Weights of a small transformer language model.
Size: width 192, 6 heads of 32, MLP 768 GELU, vocabulary 2048, 6.62M parameters.
Architecture: tied embeddings, attention and MLP in parallel.
Training: a variant of SOAP for these matrices, 185M tokens, 3074 steps.
Each number is 128 + 32 x the weight over its row's rms, rounded and kept within 0 to 255. Layers, rows and columns count from 0. Numbers have three digits each. The size before them is the row's rms in percent of the matrix's.

# layer 7 MLP down, 192x768, rms 0.126, rows 54-108, columns 512-767
098:090190140103144141093151212105085116070146107132191123131105120143125064124137148125055093201132120122131181140149102093093158068098182100103081079162150093135133082123146130088186125147160135073120145125116148090101107092111122079114109093108152125125153105131119100122083096121075158133121121165163116155171110082121113125130157128151106126136108096066126134095090184134139137137093150119119168133179088135140132122076110127122123172104084127119130108109157091061123103123138095089174161105116127063077122160123145063145178148153087113161126130143088117080155160080128127111138178086114147152141141149139103112136164176095150146129169112102144115167147181098125093131153151120049148133144151095084083128101136176177131132144096130099162155103177094129081174110129091
099:161096113058147127136081059119211137134098089118129094109054179089124144121116094180088127121218117153121117113151166140073096143164177164095149133129124172143129151135141143158144120064142093056096118127132141100123173163161135122126179126107096081105132120168086103116126180150180154103103068098146141139090137097127120117137141105110094154063071170113111117127113135087136107136104113142137153081125122190132212096128154104113095130141146079183101094133184130130153100095116069086104172156097072148173072115154090148131119037117147123138119147136057093123104120134166105062157056133116166117200153185144152082099092126119150095100105118142116097186145086130151184109092091070101142087170145110138096119150121075141139122111095069092107099157135156136143149082134139
099:168158183092155197062159135102097217124171124106134147092041128144142126106119175123134134138121096135120167154156133138109162168149180193107123163151098142114200127159110124040125080183112148151137158148151173108107114127122183143114122141168102135148114173157162140139124133091140155168148136118192138176123105041150168131122095151140097102131167084081174142104090164133129183101097083142087088131171124178161157076134150054115051114104146090148107097154190110142123173125146144143134112127142136109115050168171134162118198105129135099115093122122129180162067118184134136118144147144122154179144146186091098223146112169094126121137145176183122114053134142096111078148206123162188129185093127083106128106122110116198151161125118146092156172073145157137139116136135089
100:085051125120130098054038102107105102144063138117131104067107082113168070155072053080138127136122146124105144110145115144159133156114135194091125089082111116102096127178108125114135168145143107072114146130092147099174093152134100107114102116124118172180123197069093075117122104114135141117113102071092102195176094137107127098095128145170138144210123166061159144178172157177087154188188152125066119085115123119138166073158129182106126160085103188163145148144151132132117105172133142166134161104211140161122101144123131081147118168138156168184132115095124132160139126118103094123185108095149153153162134163142104173196147125130127177134085159122099182141063142123148077177136142093121095137140152166198131146167128141093107012162104133112148162090091135142140153198142115
102:076142101122121128183191147138113062163145095151097093190081051095084184124144123139127152156121156114095148066144144056099124143070163143141170124117136098020162154091095107088137106159176103098135157130114114107141153107124152122131113158140088120104154138064151041144143147168087109147086138158101099133106102152128104166146091130099099118094116124144158139127125121154154136112134099099142129167185134083114098158140088078126170136120137139242144110133123096123135099160114106123088116086137105150118159102196138083135126125118149127128156112113084140148060118128120165119172137161139106129150149162164116101138107073129114109123146114141097172117095137140115128123085117183174153148116087145189071089076104164063135189105101108099066138116131121121158186187151164
112:116146134069123152101158103132062144120125125193124139099100167108100136133093110124103192106081123139111098113106161151162153131135137155162142141133117166194150147135152173169122147121133124132144099150142137152080141149120124102131113185073120168084164159145127137062070208090171139139156122142114159149115077143140211108167082078124129133150153108066130124071114181071109171091102146101123085082102177178167116122123153088131104100198095141116125146169150136155107097107133135151134110155102102136136150081144108072167153050147125126148157153092164162118137160126139202164162145161165135097096089160078079066088110141136147142139122140131066053174159125081081122144041104169171119147094133118109122068144142172157116145168142130139125135110102120157048102113055143
099:069200124097085165171207170121157150088141142124113108163090127162141156118151138128113113152163102109097092093176130155147130131128145127115119103061133122119099156141131151152142055198126135092157142087249172069164137124093152165139155143180123055055099112156143139114141103162147076096110112151111095122038156155071061152177138092173123143102096097174179123119188124037115116121199130099067120119179102132068132113192153110180116100090129138125132156115099191173208163116115116153166135142144123125155134120150115129114137149153109164117135107118171163149153167172101165097163133116103082095167088137112166181133081179103049142098127142118202127095103154112169079135128112134154113063111141133090121135154147172093109131109098124143126119159140142132121091128146094
101:137150134133162103131186052141108184106115084148068142140222159119158178122108193143130089071198174077159154079107105114117118069081150173111132152160213140146099094106098163159159150102164134171078116052084130154130135184117109126139103118153100098126134148111155137147156153149170132099105107181141112082147162146102105148114099155114151125144106120107103078163122068144140110151116175090125149117055180105080139170175155145101169094171140076114124124165169110160166128138136173115143089214169118147159118105135144085128133054133154080149080099052117153134105092126160172096118188148121113105095098115171148108150169099133111163172172191087118130122123154128170138112093115201180120077142123156059117154134115157096156180084107155114161160140161165084104127094196109
094:118105122104142140141125112109084111120160158108119151110140108105151097090097133178129112177152132162172087148142108086097094121137102157118154117102162123102190108117141134111133125129106156138175139206101210150115125101062101151131147136139164145122119165115105120138163143142143109087134110106098231109189143150138158130158126187148166136107099147176166126086136184106120073094125131111153090160170148152071147112135098122045143114156089102172055176161180122133172160139115142091136114143092122116113164158112110054163105128139136151097098104094155117159183103193209121129081194041109137141119105147129117116133136073075202103096171139097118196068123113077098122158123157154142139120118128127117177092108109126145144141146130123073130148153117069158122094160114124
101:134117105127115135140156140101163098156123201107109114089127123048116166144139112193196128129152177135142126135134081098088130085120161093088129122166141132126080171156153152088111146136110123027129090192090102070113099142121111109099090077161126111124057126161204127106130139140110138118096054123179092208126129095094109111100109152097082147136119094095069146160172171164084111120139171114138075144096139123124125053102101216101176125157117118179190135114135082125134128111179191128088133102136110105183138136106156109104109101134159189075142141115142144078079146093118142065175161163125127108139162094181113153142128123131091161146133137096160175139092169201101128106195091140120202166174110143138140173131157095152177155088159151106032119165117157114166143155138115
103:091161146115137090133172072126061109179142118060137168116096148182138131153173099131146173135153144118154196109104150208153119127143115160076112131126104104143140072140140108170090059152141092165124119178123162082122103095163134157109120163118091134139149192136139075168155114169178144096064125176167154185119084204117095095107107148139101105120142170187118134068169157099177095123177068147104163117122192120149166122106153099150151114113165094218102135159137138110135116115060159176146178138082141104135174111097137150171138176126161151151120184136110082142169095098214144130106103189081153156130138092174119113117080100109101135130168077140120144080126091129143139078128163219086103156099134162142121087162121160120196123156134122092117135152111223123120135079086135
107:103158147110093174163099185117163139110111140123100110109107121086117147141136065130092087145127088116124139061153140087075109140091128135085100131131117133108157120121150120075127084093108172084107152160109119119142135106143147094157109143095048132147127080118135090087094141064105101126104149149075077157137106123089166112103069143115119085110078138133104161086069141083154147123151159118140108122138097133097097095088045104091144135099149090130105108166147123125112090134115136164099150101088130170073116134136084184144123128156174137071165068145107108096090125137095161086082061122125134089128143116127114125129166146101111129093161148108093173130126092153141130153107107139143052082106121127152132135154122083139145161116155096112097184072152142113092179165103106
099:124173168126089120124080146114101164128100122127128120146090110115139097119182107096116144126200106092079059158105195165155128154136093161128085132046093104106099109113119196145080055148119104120121206042129088191176164084118070130133095129131067126161100162138165082134127115143184151155131121091093100120153081131137160164166112207103109117122166151101156143152097098140138107086096095153127106140122118123084092134114188148168134142119089140108136118101033113147138122122106150130130128117145074125124174155110115138134060108103149151096110148145125115144135121144112123118088177119199117092130165185157150100135124129091103142137103165080131164149103109088104119138118076184137126079140123086133109114065144151099153131045151189151103189114139120081126180096126150
097:097130108160145083123121119114078152129103170161156137164115108146113154114153149170170125109181124112146175153093153123092190147050165158117131101152106107124120118129072132099111155065141067145167116121133143159169104109132131104082097157172104108100178139177138112119142151096153113163151189181111148148137143094128146152136120161107127132130160104128119094098158104154137138072138149192120113134070143101152168079100138157117120143138132118152099140104125143161131124179095041151112101144139115165112108157129137144114099156124196137151179103120053148157134120151152136118131169116154089154092175128174099122118100078193155194117133203164077167118177128134077069090139149093138080108118079132099173124126138155145124087114085119098181089135081094119120148141128169
096:056149143099099133115177153131148155209071104104141081161235136173125141172075100124145086140084168114148139166088115165117105059149130122153148062119112084119176090092125128152219128126128163101135107135120136106181103088095114083129160162147157140108120152077141150105167114140090138141056073120170089151104165141142077063114123079118189166095081111103170119102122092159149143084129192069110100092182147142175141101135158065103137171159123124107160147087126141124149108132076165116090189111093111129136108112116097170120106125123080127117150156076177115119149127111130135081158174098125114123226090155180151160097181115079099081109044147114104136109162119146097106150199117153167096149098143166154155170158138116145097186129139178091140103093126047129136112147099146
101:138163150127153163211120150167104089117139169101134152102109113070153100083120177140105094162173130159131154130139085084121152181144134150091195148172136107119129124131144107119118106171190144141161103158127118152094117208143170164117160123111144166157084116133074165088106131138123125123144057138143106063046145147143123107083129159149171102125123138133100140171123112112159102064138126090086116077112168135101159153081153057116078120125101083158174122120183128081122141102154169129129111147099133158111206138141159136177098092156143134130185132141108150160148140157178103115097139057108135190099163114078125131068187126152214121202151145160142104095144099135157110121059102113127183129139204140102188147115165136129094091114173166152113108104119128132154127130226151
096:094069143164110157130205147117154115128104155092114140133137112145133120190126132157144129103105184113106153184168100085196163133126147185192077150107191142119126155150156131081142144107146188141114181167159152132156120180149104139130138132128116141126107141097135084144108099118105209172181132124081097128143068131196158150071094138183181155169156105087069085119152175172131128137129103168188116164187163088085186115148158147140137098158109111180098128161188157137154150111153186122182081141177165097053135139091134105121097197111143111132118119094166152131166125158086158155155121164105140171111138090175107100107104144117155042091145113166093140093118081108084131142141120122105067155066158115116150111131118102152147142099127127153156187101039127163152167098149049
096:113083106116083121154129113130115107068145141067085119174178124092146142104185133093125107133104137147112110107096118125152140113059096108119179067157127126133160161166114170119119077095179132143131126142136120122217110168157104207127110141127167128146109060169134082092142096128165112134137107134183128163120115199100050097177068116109141095067142158210082133114163137111144144140149159109083137158124130152076082144109159166073140176129160166115145124116152188082149093120138136114124141120061166119111137109132110092093192150150138143103158078168180162083186173114158177095099179145173172123162138114041130104152097153093068139100125134153101100198059162138107134059164077060112149103132110131122127106135154169050140150102179159105102147062139137123114075147181144
102:142123139135122111201128085148132137185118107119105176111172122138111100174150165140159149067126191214136165137128145102154130133098172146076134132098184149122150164085135134114136118104170106106089142110098128098099066091092147154166160130180090085144108150171112158125159074126115131090127136115139137087152197144122141130115193154087158077086141141095123132111149162175095120160128147119158168125123120175113128157107134137110166184124124101157086146148109097135177084142148120104119054132109102163170115196143144157164064157117114107162110077128097166135120098134142136128174096163136108126079142196048158191123129167138120055124114124133107121125086148090122111127074136196209159113122113129118108190199116134107195096143077185159166130091122139054176196162190123
101:116139159118129138101141111125087173139158130136088125068140100153138135165167080120142096129168153137137144186112158166102130106155111128124135148177172150104139081118096162150136077136133107184138100076162076074140100097161143102041157151100077127141110128146142133111153156116118092122163143137119105154072160136187133098159142124127146118193080129157098134071130051144114166060136138168163174164089115124089137123096110198107096137085116129108130072165069125126113190132198121148115149179137068125153126173108123169129060093138139089121075132116116123135167165144099127110163097139110145158131173124154130109171194088084079105086161116126090079108149078146152066124106214099104167129163108122147121138084128100150133102089118139103100115093058198063148170097152138
098:184065122108104149185099162129109079145151093167128056105164070105093131100120101163144137149092084111149158093116137129091205076125115157154130134177103109069109123121144172094137173154193145136103198097142117129157047135141133113128104131043138178139114082153102091182102105043136098093201172043151104107119126123126135166145082113147065115111104158181146145104090180127101142092113144135114144125115086085104108102107094122118154175144048148171143151125167150062083078132117133096134199133125104181110160057118112159083091124163138127126147074165169128167131137135106152120117131094134112153077093093141127112115102127156139146091133144146116107075112181176111152134144111125132129107127143098137166113143120152114132178074133136131152153103120120147158126174124119
098:146156156105125119103114138130120153094127132159120100124142133167179143169170081136117119081086191100114114151156148155095095132057123089185109117127169115171115079126086090132103084121086168117118133107158084087117099094168156154107084113073116075106091142159065144147099113100116182118144023205073118109102110161119165110138145121162153127106114098150060191133129118139082105113091144115160160145140136149088091197095183140156135114136125095086115109078152135080128131153104125128130137093133124083149102145101110155098054120158084134123108063190091118094149044092116185136112167083165155154120156142148145104183169137092137169080159119174157120122162116077098111115177158149122161096134090121138116094187080131060115147137107134131135145172125104127091146139057166
101:099092161130143134158067170140157155109142136112080122101164122120143141168096115156131119200058136121062130110122128090166149088224117091141130171146115127107172104131170103125100126142106121136135116092131087119122139134161138126135115076144144137136084116103161149126114138116113112119109112110172087099142141102126159101074135174120203049147135127119163143152101077116133117070124081090094212145090120077156177117167130122139121076125101087110136107106169123096122104107097139149106149105115118153144113132155089145167093101174147116156191124047091147159158170146150142117124134062130109131093131142138114125115143090084121154138140112114143101095171119154122096144095137112155125143155126136115137121108107136149136134145099123137098207077153156140079143206203093
103:165127094164097149140092114209127182135156160190085183104188120169145095122092120184106072110092125137117103116129079149167119108196101068172145148147174122118108146092083184117148151085181113133124136100116100153095119172115095108152208129097101178142055117106136139169095138121114113086107164131130120111147170153119151151113126125090131093080115103175105165113115101058108138107114069075092135173070172137092102155160034138125160068075124159133167173116062169152042076100131136079122164142145133155087102160119136171149186104105080189170080181161123089143141151167079127103139117098150163143141133075119071120076177199105104116150087170171096191044156114085128123122108136158115105147150133118109139150139080137112125047148129108130141145106167150129109132165051040
101:142195140153108173147105124199148165099112109100141076190092177122113155139140081080142111118183071213098137135137117151126159075159138080122153156120101156149164132068171118191156118104165133170068080118132109135095156078103104109126100101140122115152158144089171133070139187117122119102158129111052114102187171072079104142177255141135158112060134124156156139078090118097138159111171144068151152145109141103082097095148095130175108093104146171120072128138108135165156137152093128119133162105133159173079144141164140150083146105145159154082162172135139102163155151160082138125149182156066181157081151146075095116108129147077141160145138142063155122142212160163095130126114152112173079087155165187208156166161140082144152088056130163135155118131085080141126115131134087
099:136080101110138125119196119155125096074107069146129107107158152117115106134137144199129113158150102055146136107054103089099190138163077097128084164124143131148098078168131062119077151138122168122142112118137067105170130140104186178099085106188092139151167092099126147097121151062103106119163143084138163134148139152096120054131137149130130057090099161114151168133110085163140142134054092128132099120110100117125131128150053079147142144132102133173139142160155159110138202118078147137117132152097130140172196122051138130115103151133191153158093111132083161153180098185129124107105105117127118116159088117093143118121137049116125107119229170122100178116094057132139117125127111121060106146143122107135128151147127114149122140126100113132119166144184153130097115167113121
098:123134134121139164145139147080122127159107184129120137166121103114100149098150150089167085113128089095125083168084083114151151112123162112130142149155132143076092103195128145187121113173241117124129132124142116112163199134152194111081102132165132095101113168161107121160123093116185097076087137074114136173113128123170175128151092171091144131111149043142170151137156125178101041141140199124069157128161118162138208079162155082133105114173108112075126100157101151082166129150138139114174079152102100116176197112202170180162101129141134120154178096149150162170089063141148095150089142190130097124162151150106147156166117106144127113123124149089140139164097102110143196165142147157167155117160139112138098112151167145136146138166182110160148116120088137188116145113155160
099:101084144109100125152119119121164098142093126098091154104094089099093131145130122106178105060097162176118175114164100172115086063135080143145080167125146113185137133126127149180058093139091138103194082118115092152178140118122143120116160130084091147155221125118170100063076124114111138078124088174095094104120133143146053134084145102177134086127129119057097140086153105139195162112164135081098174174128119141149114101129124153154180119111167072131116132138120103195108147161048163133162105107110062117070143129095110079140112150172159133151153112082131173138146087072166133144109132133122176110162116129107107152126138167162124163123123146048137196142111124132105147132142098141105084107091123152128166126108158140114095093176140135098096125127138126138074109149123081
099:088155120150107165189129094059134149182138091135107116113179128151112133154130094114110195111165167196175135130129118145096125147079137188203115186137086026119135119127191112109188150105132147209126135178107120167119141135118091096165065146153158111145117143076143084152149110092099135135136141177140128101133177117164125131099106131123123111080137107138096143091069157081098112138132132094138172171138137161154147131127146047124134089157154161116152115045118088134160104123094147149104161123176154130150128139084161162116168118165126106133105103100113172128105178087154131194185178186160141193161168067100087125092076098143127123200157135190090122098199134154156134116111102146173176122150114130152129137138146104090153172138085104089113110111104075176152127119115088
103:109101069132167106126205113155113119134195139178183143146154174126169152110154113145111132178123159143097105149130142096109120152133099129138123154164157135182162156109167093087133160161091158141103141117073054146137148123124132115146098099137094093144155146101150094140113153165104082151188096149159127139117114224166103157087064157173109147098172077206116158097058138119096121157130111171117140166127143093116166086110130092097178147148136116119135112121114106147139102183072111187139145109198159085138124106152115144072129211150127179224055088097092105128116179104133122182137120077167119045136149170090166127177070129133171129103112148133127145115097123117139173132158127125109148158113148136148130143162070142123122050120186184216096150071126158136161125104127169
102:106168156051093158165151134156123162090156119098131153118077130176152158045096114103185126090125131039114145143125122184137134153129122092107141112143139121110123156122116114103127136090105089178207093108133107117129131194162154131140074140155174179219142101123141141123117121129139134087138119075134126070167153152105150132125121162099065083095140103130085121120132126171082169125090163122091147181156111136151145151128124095112142135098143107115144168177082115162168149126180131127093122102138134081163156106125124124154170115061102138175043124163145108092108193068173101160147104155137103098099175087134115108122156135120059119100138116079143119079138133130139131055123145142162124124134119150089102105132144173139103115171085090174136118114162088147143138156175155
100:214123128115100076161138165141135132101180132112113153099131202067089080154110088067134132106087173132118125118165183163117121141115128122122071150108099144121123172121132160127152177127137158130151126136120165108196187127075194141149161200117167105188110161139105171120162117111179073114183153062099080108131088095136166130097118165130122145125103071127082114181141109141071147171129083049108163086122126110149075060159097147106129151144104120065119145194124124094043076111149133099103060092128096088189126100180117174159172131098176121078122152126076159142115119095112051123142121156154160091133083077090124187144138096147156139135133123154106087153100165150173131183124132083126099157105150129140103168105196182141161093141138110142114089098132180164142143148097096
098:143129156129103141140113135158104146119139103176122091157091104104062170114131113112065096123177167124122140109095157059143105118103114076077095103143089122175197108150161124121151144125163115111094071187162111087079119142094106117112129056183096166085180136155104065168132118138122119130117150172164090117192106137093092121124060118168090161077089144078177139164083137118112132141109133120150132116079138135084158045130162125143111160127153147145132136106099078103126180124099097119120163085123154105106130125121148093066173116100130144112148153110113126143123103126127107179122155110123161085087201146165132118100115144116145093158180103175158124118134139124093115138155150154115100166147121145141151116108166161152145178157169111091092132126109112182180114097129163
100:138078139112156207149096124043146160109146122118097104126128158119119111094090188130114103112127135026143151126162124130117137122117159121145135111141097128157157107133155125138094168099117168114106053110136104102137068170100189127089112137101103099138143137148177035118195161073127148146162133133184082144089098144098106081093185040101168185131111123095100168093093161104150091081157097134122124135111119137133114118101111152165165146133090119155182107141112083114169135133108159114146094124154104143120102107161129096123047105154128076126102131105144075136177172162116084146169089115150122085122157100070135202090083189123073180146100056160088122177133116151157191099090173079081146095111117150147130146074175164090130134101083152134071074142179081148117068130099140
098:176086137156100087131117147129110173097132116095064128101107101080147233125132117167131123121122132107130152145056066062093212089093116125146154128111112137143171136143098146104163113106140154095187143081104129094129144139120149093108170076082175158135153166166079137130136134169160164114105098144142111083156153071039117070069145173136141120152137104121091108120142114122102144138125199179164123099118075170158098130109073139136138116089114171109083150132108169146129139124124143105107142140123155089136153092152101098053120135101119079102126111189168124134195130130126084108151111105154214094136108128144203128076149168081128149105121181074133126101098139111101031093189133098136173060157094142161128113203144083136143171150199113115139140103101117139139120074082117
101:133132112166123166190023089144129129087165135113066118172122058069146151112155121100115108121087150133129059094074116121156070073134136156154102151138168154116150088157128141106126147086165131105120164112104110122141133178135087128180150117118123119085193095109038135111124100144128099076154068129121175143119154107108137123093117117059144093135129089163108052135141116094166103118154128115079113112171066156120087148143110068149136095131140153102152080181185163100135176123136134063091154131144161161105099120090105173098091125134134130145091155159125152144137146118085103173125151201135162119141169163134193075101181130171075077131107191137155139125113009139108173105170124223142110098115141173105064135191116103071109114128113149041095192161088179181099109106140162
102:153070105165087087090123101110110115128134145125112178109128155118078125051108116154120153115112062124146185102123143148083116171160160106129101142150134054138173183129146102118109137111124102065109106139146152171123158118151104156132134082117142116136078085096142114105132145108096133111135076144103119155126149142147100096116103088130112114161153143139130103145100135173121163121135093171094121105135101122087120106177169119095142071155149134104154136125104134126128137154164120082108107181111144080124124163137110087150118193112138162144158112137129181071087079131077126103131143164068171123134121122168110159111131141108106146143065146112149149120154195173106125134124094205097176106151157105186086140136117165099146159155097121083101152150096128126091123171120110
100:112153166160138117155172191100151142105097090114138133188104113145122087202129099157127090099090135134071150098117158130152124154181128136122207114158084157053142139149115098150131122089086080137131154128159097049068130092137095101067136161124175114100110156109108143098151126163105110099131107149178092089100165124089123206094129119171116132160061115112141082139083186142126127157094116146093118140120121087180169178135131115161107082125173140087133047087109125083068157182215117132138103099095108030158079098145057126132135112103108113123110105148105142126097115152066120087087078160085085086047114128085119157162111083078155135116159079041163158171112082103147170118126140136148145138149133132120115147072105187131130169185165147106119135127143164140134092147169149
099:148120081107142109137081113161096146128115133123128175147147167151107130157139119147145137104107148140119129158131096112150116093086103072134166149094096131163099148133180162163153148147132120137088130219148127100180159133154172116081200115189137137144115146088067164149168097137184140149166109089131189115120116135137133172145152116074123172120194193154123078130065124090132124120104091152123120092112122125139119100133111120137124100127102174159143191126129161184142126199068181200117081139086145091087125105105164148144144181157087150084114161208082183137132145118138064149166148150147157134111234166145127141124159137152085120099116164137141149077127175137136156099114182108138101094124175121075150074160123114057168116112159148071124140119096086108078077150074137
098:144183142102100087114069127095130120097167121124144107116146134122150075146125138107144150140098143108137139125125110090125115087144146130109109117148114154124129146097060108076142123155123072144049147109185132146138165135082110104210125204144106130131173094142064181133180138107150112137127054112147129109124134114086153124133103140113100176125101098095109126184182169103103130181146185153166115193156135088103088144123087138106116096129109151104121097115137120134126089120173130130117135170130112176148144159108138137135141130132125150144128108166109138126099124136105110139112122121147088119181154115123111145068098136098108113086204184119156095115129223125124127104152038176142127136066099109101166088097133137114170134135111113155128162107199050161114100059119153
097:140181125109114165139174133124132198121087088117072090106098083093149098111100112099072153102094127206096055071090084067103162086159129125095150124141103148052125141137136132176185096102203096123113132141131098094175098107136112072111148131101150162116125140193081135107098114109191152083136176122137137153126131177106099198111092093101123137119151098200071115122089155172121107119155101137092119082093085147134079109110126090203081183147107144114131092162162139111131151154088146144130122100044169128145113109098114115172081143097105075109129093148146115055209172099108140122119103155190144137113109163144147138103151100144116135139148179150120166103091098146119151108132144139133143146145152172122158164171088135151148135056144133104221095185109171164151078146111103
102:084162128091150150140135152129109116101118165125167105077108088146118104129110139101161199191193133160104150107079134090126138103117181113095150129124131166126164125078132123131104121132138130129110101096136132091066099156131129140159153126119097082143111146104131112073142060108153143135158152118109092054065105082123113136112152121132100115096119086133165128143138144140109080103132051120089133150110168150084064076084117140159120102156147121147134098124086157160163095135090064133085188160123083100145113169103134106175142164104127179082157102093126144174157124167175193202111143121141114114111138097132152083094106156151141207099097142152144174119123168117173106056118158142120152112143168112126217172116142139082157080159148119122102094142121168084155153125127191
100:158175115089140108125061096098124130127158151099101084169132148078087145102183094114100078116135121151128143107157115171089119144124123078174132128156145084187102113091112188098133150117122075105131134106152054131059115132122112132089119116089133134100079104111170076106127149162105066131114156119127175124147138107084152159149160147094163146135143173158110134161149124123176108141105190152111167147184132139096166060153159089108081083175118152124158118080196114125090199130117117151141155084125138102178119119125178095163168158070108142142115121160169107107164200154193131083133116090174116104145115100164145162240105173172104146126128181169097080128144142157146126150077143089135127183090077152119113125182092138175123103199185124107101111156131088143094116118167106
097:167064145180073183166117102165049133166136108227145133103101096131186136082062151091103133075123129155096127146079110106127095147161109118098176160103097154159135137095148128123140121163117138153119082146184068113124150167087095114121084163122150121153140148134153128143084080108090169146118141182103151123114108136165096164065131188109062099104140137198087089102149085156134127130100163178133135143171138116162074112115086109145155099134088086134121148082209107137146075110122096170127106143118127161144099136049126137131187162080107227124091142132129129073141171132136159146113124099140126124147124122125144143134079080112133120109168144138173156148152160167152176132143212124097156154115138159017140083121112155067156119188137140200080105161099140117126140114168125
103:129082142096066126161029136185126128136126135102117131095110121135121113132100128120133095132070163102146102150187137152127115193147175192144182230201151188126083183117090055100168085123098150080090083130088110130139170151115161131204121110122140081115104145208161198161123093147138116117156160173153117144110115123158087129100072083082127145114070156123139098109078123039112131156086138147145110060147208155114094139076164092092163196132141173068066179162186149085114187108112167107139128145094164124108148159083177159139111098114176141092163149116114113130137103097139165134112135173149153126094179125118151142088127168117171156149119148100113166144149135113101083103123125098043079128159139128066123150180149115084096115147112164156143104127114083119131181072153129
096:082133130152087085115104163117129124155142136141139128068122087127184111144094102119115173150076148093133158121167107115132128065187118098111106116108128151147146155109131079063129169129124120149072155089099125122155133170085098152111124104102107093138097128149123077092189118138159086123114147096092118112152107215155130162071077115107089131083153127108149148186168135147123139148166084076090148092084144100142128092091120104105173144152128101118119165087105216088108144135203144147132062127169196159116160138110110149132133105085103123088106168137140118113153135088122107106118140165132116107138142126145142164142098140132117092148105164146065177103080147165130089180124108125121130127097084133082168123045119184123114162146151135134161183118073153086156128140245151
103:157120107151168102163093053108139130138109139158154108158190118132140150126191199086132128126163141100144186207143120128129163142137163144143164139125064091159150124200114056108074160171169077150115120186103189129079153173150109141129107155128195120135185144141150133110082052124151172151180158148132100119163115068180153130130154142105121173151110091130143140157139118105079116122126154127127135097152137086110139113173094132164136113082109121088077171107153136103142102144123083209140185157112180081130154083156155109115142150099172137145099120064171127140124101131139146183135114079088162195112137134124142163152102106158129131125129134159159099120113148081171130112070131147189126152125146110106188116133139132086147146147125191106109142128074162133157131159111137
102:115116150159198151157153142124077152119130127074117159122079097190175143096190070096137187104091149135125125141123122094082134106130116085145103156082090129179102123109081144164143125139093106090119097072109115129166076069172166124127144071146094147183092153105086098131142123174120133135163042112185098071159136097127147064063163129071098079156138111116109133132082134189059082141115164141115145127110056185095167204196104095163138092069161159099144127102122159166207119141206195096135107083171174132123104141163103095196175150144101132142160089114137167131138158128151105135154144122099128129141130154155109079120130089115141149107137142107108128157160114108137134093149076139121158126101134126183066125115100133137116146141107122123137126053119169115145132132141135
100:128139118105140134076134097125123121148135078066097087108121246154127153111096152101108248162093108132138045124161155168154148147089118146132139023119164090110180124130115131166137072112132078110101075179106118153160185174164160066121162132113140169181126155105139128044141158157136111123072142098126142109146130187076112135116189144106079105188121142104124126136099137058215168169186096100174165122184094089153168117146106122112161091169126103095129118094104083140174126160110179133125089112107175118129159103140157113145157111128097102126127114144077146153104121162151143147089156148071132129087145102122143113087111057109144189077111165090160146175073089122167113049077157084085126134059121103120150123104126178097149076173161110104140097141133135129111098124184159
096:192076130049122117109087130059099160078127178128164135090132180162074146112124187150098062172056104121116063140120079143138171121087164164135081085165126075129135130166142123177119140150153141164107110078077216170098164143106110107106128177112104053097117153061092123101084109164100146120137118076105125107148077121085123084128075103089135100083176119107143114128103078116127128129096165145120127155111153127118178125139143134158192152100143111130119186157105151115090092140142128167143133083137126148140160081105089165128174106171219120125111145088139139129137157166160125191129124132187107131119112139148102170103127098118151099122113172097118064178147143109074074148130125119141137140063088101123104090189138137082093070090138088133140183137105123066149105129163147
101:045132157126138167150136084157122128151140097120125200135201151143107127180161152095127090083205168177069139128098137145112131132157085148127116144118163138152149167117156169175159094131121161180149069087149171078142091114111104142210126094118115156196125192062163155154078193160102100119144112134198132139121168178119155217141120110138127130132118125118152205114187114109098130114090130143178148166129179141089131121089127124141155137141133050134127132091113096117140147140080125135175114161162147123141129153114095133148091144134149067138061101143162056118097151200114173135079096139129112167164126130112101112116121192106128116142127163156161117112139135115060171167111113124146105150148165092125147164108103162171115132155078164142172127047110121137145117093146091
102:155104076124112118145121153166118158127102080085188100127127116137112160100131128148114111069186142199134097128151149129089141090086118138125089138129128147100125161121147129123114146124110166129097169145127115144092146102119081121146144127171106137142122163162106098138185064125171107086152157122113127160106150123244102155169132118154097155114127096134138103140195082194167131166163171162156144202143146112160149167154088114149168097174122124143148135130119089134123163106121093148087140122157133190140115115147189138171133144195158096144051128099122191129102180158072114173120152119143099204136129140122157133093136189178209113084198189095176138154098122224081100123220136141141095127099152101137118178137179166144084115174099165112124115158156188115152115159196159
101:071123140100136120108115087121122130159053170118053102163075128186110134143142165117135119177126178140136119144112100156129162156112118110141130055123142128143103061196127088129073098201041107130135136182102099106151148103101207159120139185067112152097110141167088139133158144167126182112148103140096161162126186162124178140133118093105105136061108101094146115111206103131115099048143144091143088149167116120119115164172069129104085122119181163176155145159123099122138150088162096145126145104178074157160145063112119169100052110113136206170159124107169132154144063167060106128107103101135127193116178083156162090193134145144115167183164112147114126175183109192182134146185108080139133183169124140104117164116189139138125105163155106100132206089204093084149120076148163
098:091081099145149086116174104038169111126078171160136107137159090097139131163111060126108123130051083105109158145139095131124160087150127184089108179077170157201136057130122097095166128112086133078135127128172122154127190149149174074146111157142118146047085092153154127087126069086070124133129088200040142113136085106172167068088118125225133131109147080111103108127081103153105104125096157088110119119106063099140159135142128114127096111089151147150113130109136147095109121108219156118123177112089123137097092085121085193103129121095139074203140155166173072096128126161093112121117133104104165166068134113094119137157094094101097152118107142136102162100141104112100161115154112107121099165120125136061115080096123096100106092134159111052092099152170180127147131155101137
100:193168135159128103112111154159115127164082070125196116142133110155141139161134149050096186116156110145138124138074133105128165102137159131167143173173159082089116150164177164140127134133109110129119135141109077116146115127131168086112113176083150085160146162097128114089176204120131120126109085111117083102146142128122116103108146149148104113115148132168153130190150097127138096165117048134136092131137172190149117144060079176071096152136101116148120051108140066115150097155153107098131138165125148134154133137151126182133080106122135067189116160152064117174161080145075133177137107121164133115104194101122140127118163121120180192138082165121121082128057160146116179107132069129108136154068076071130158144089118172202135136176134113128183112095086083114126148096132156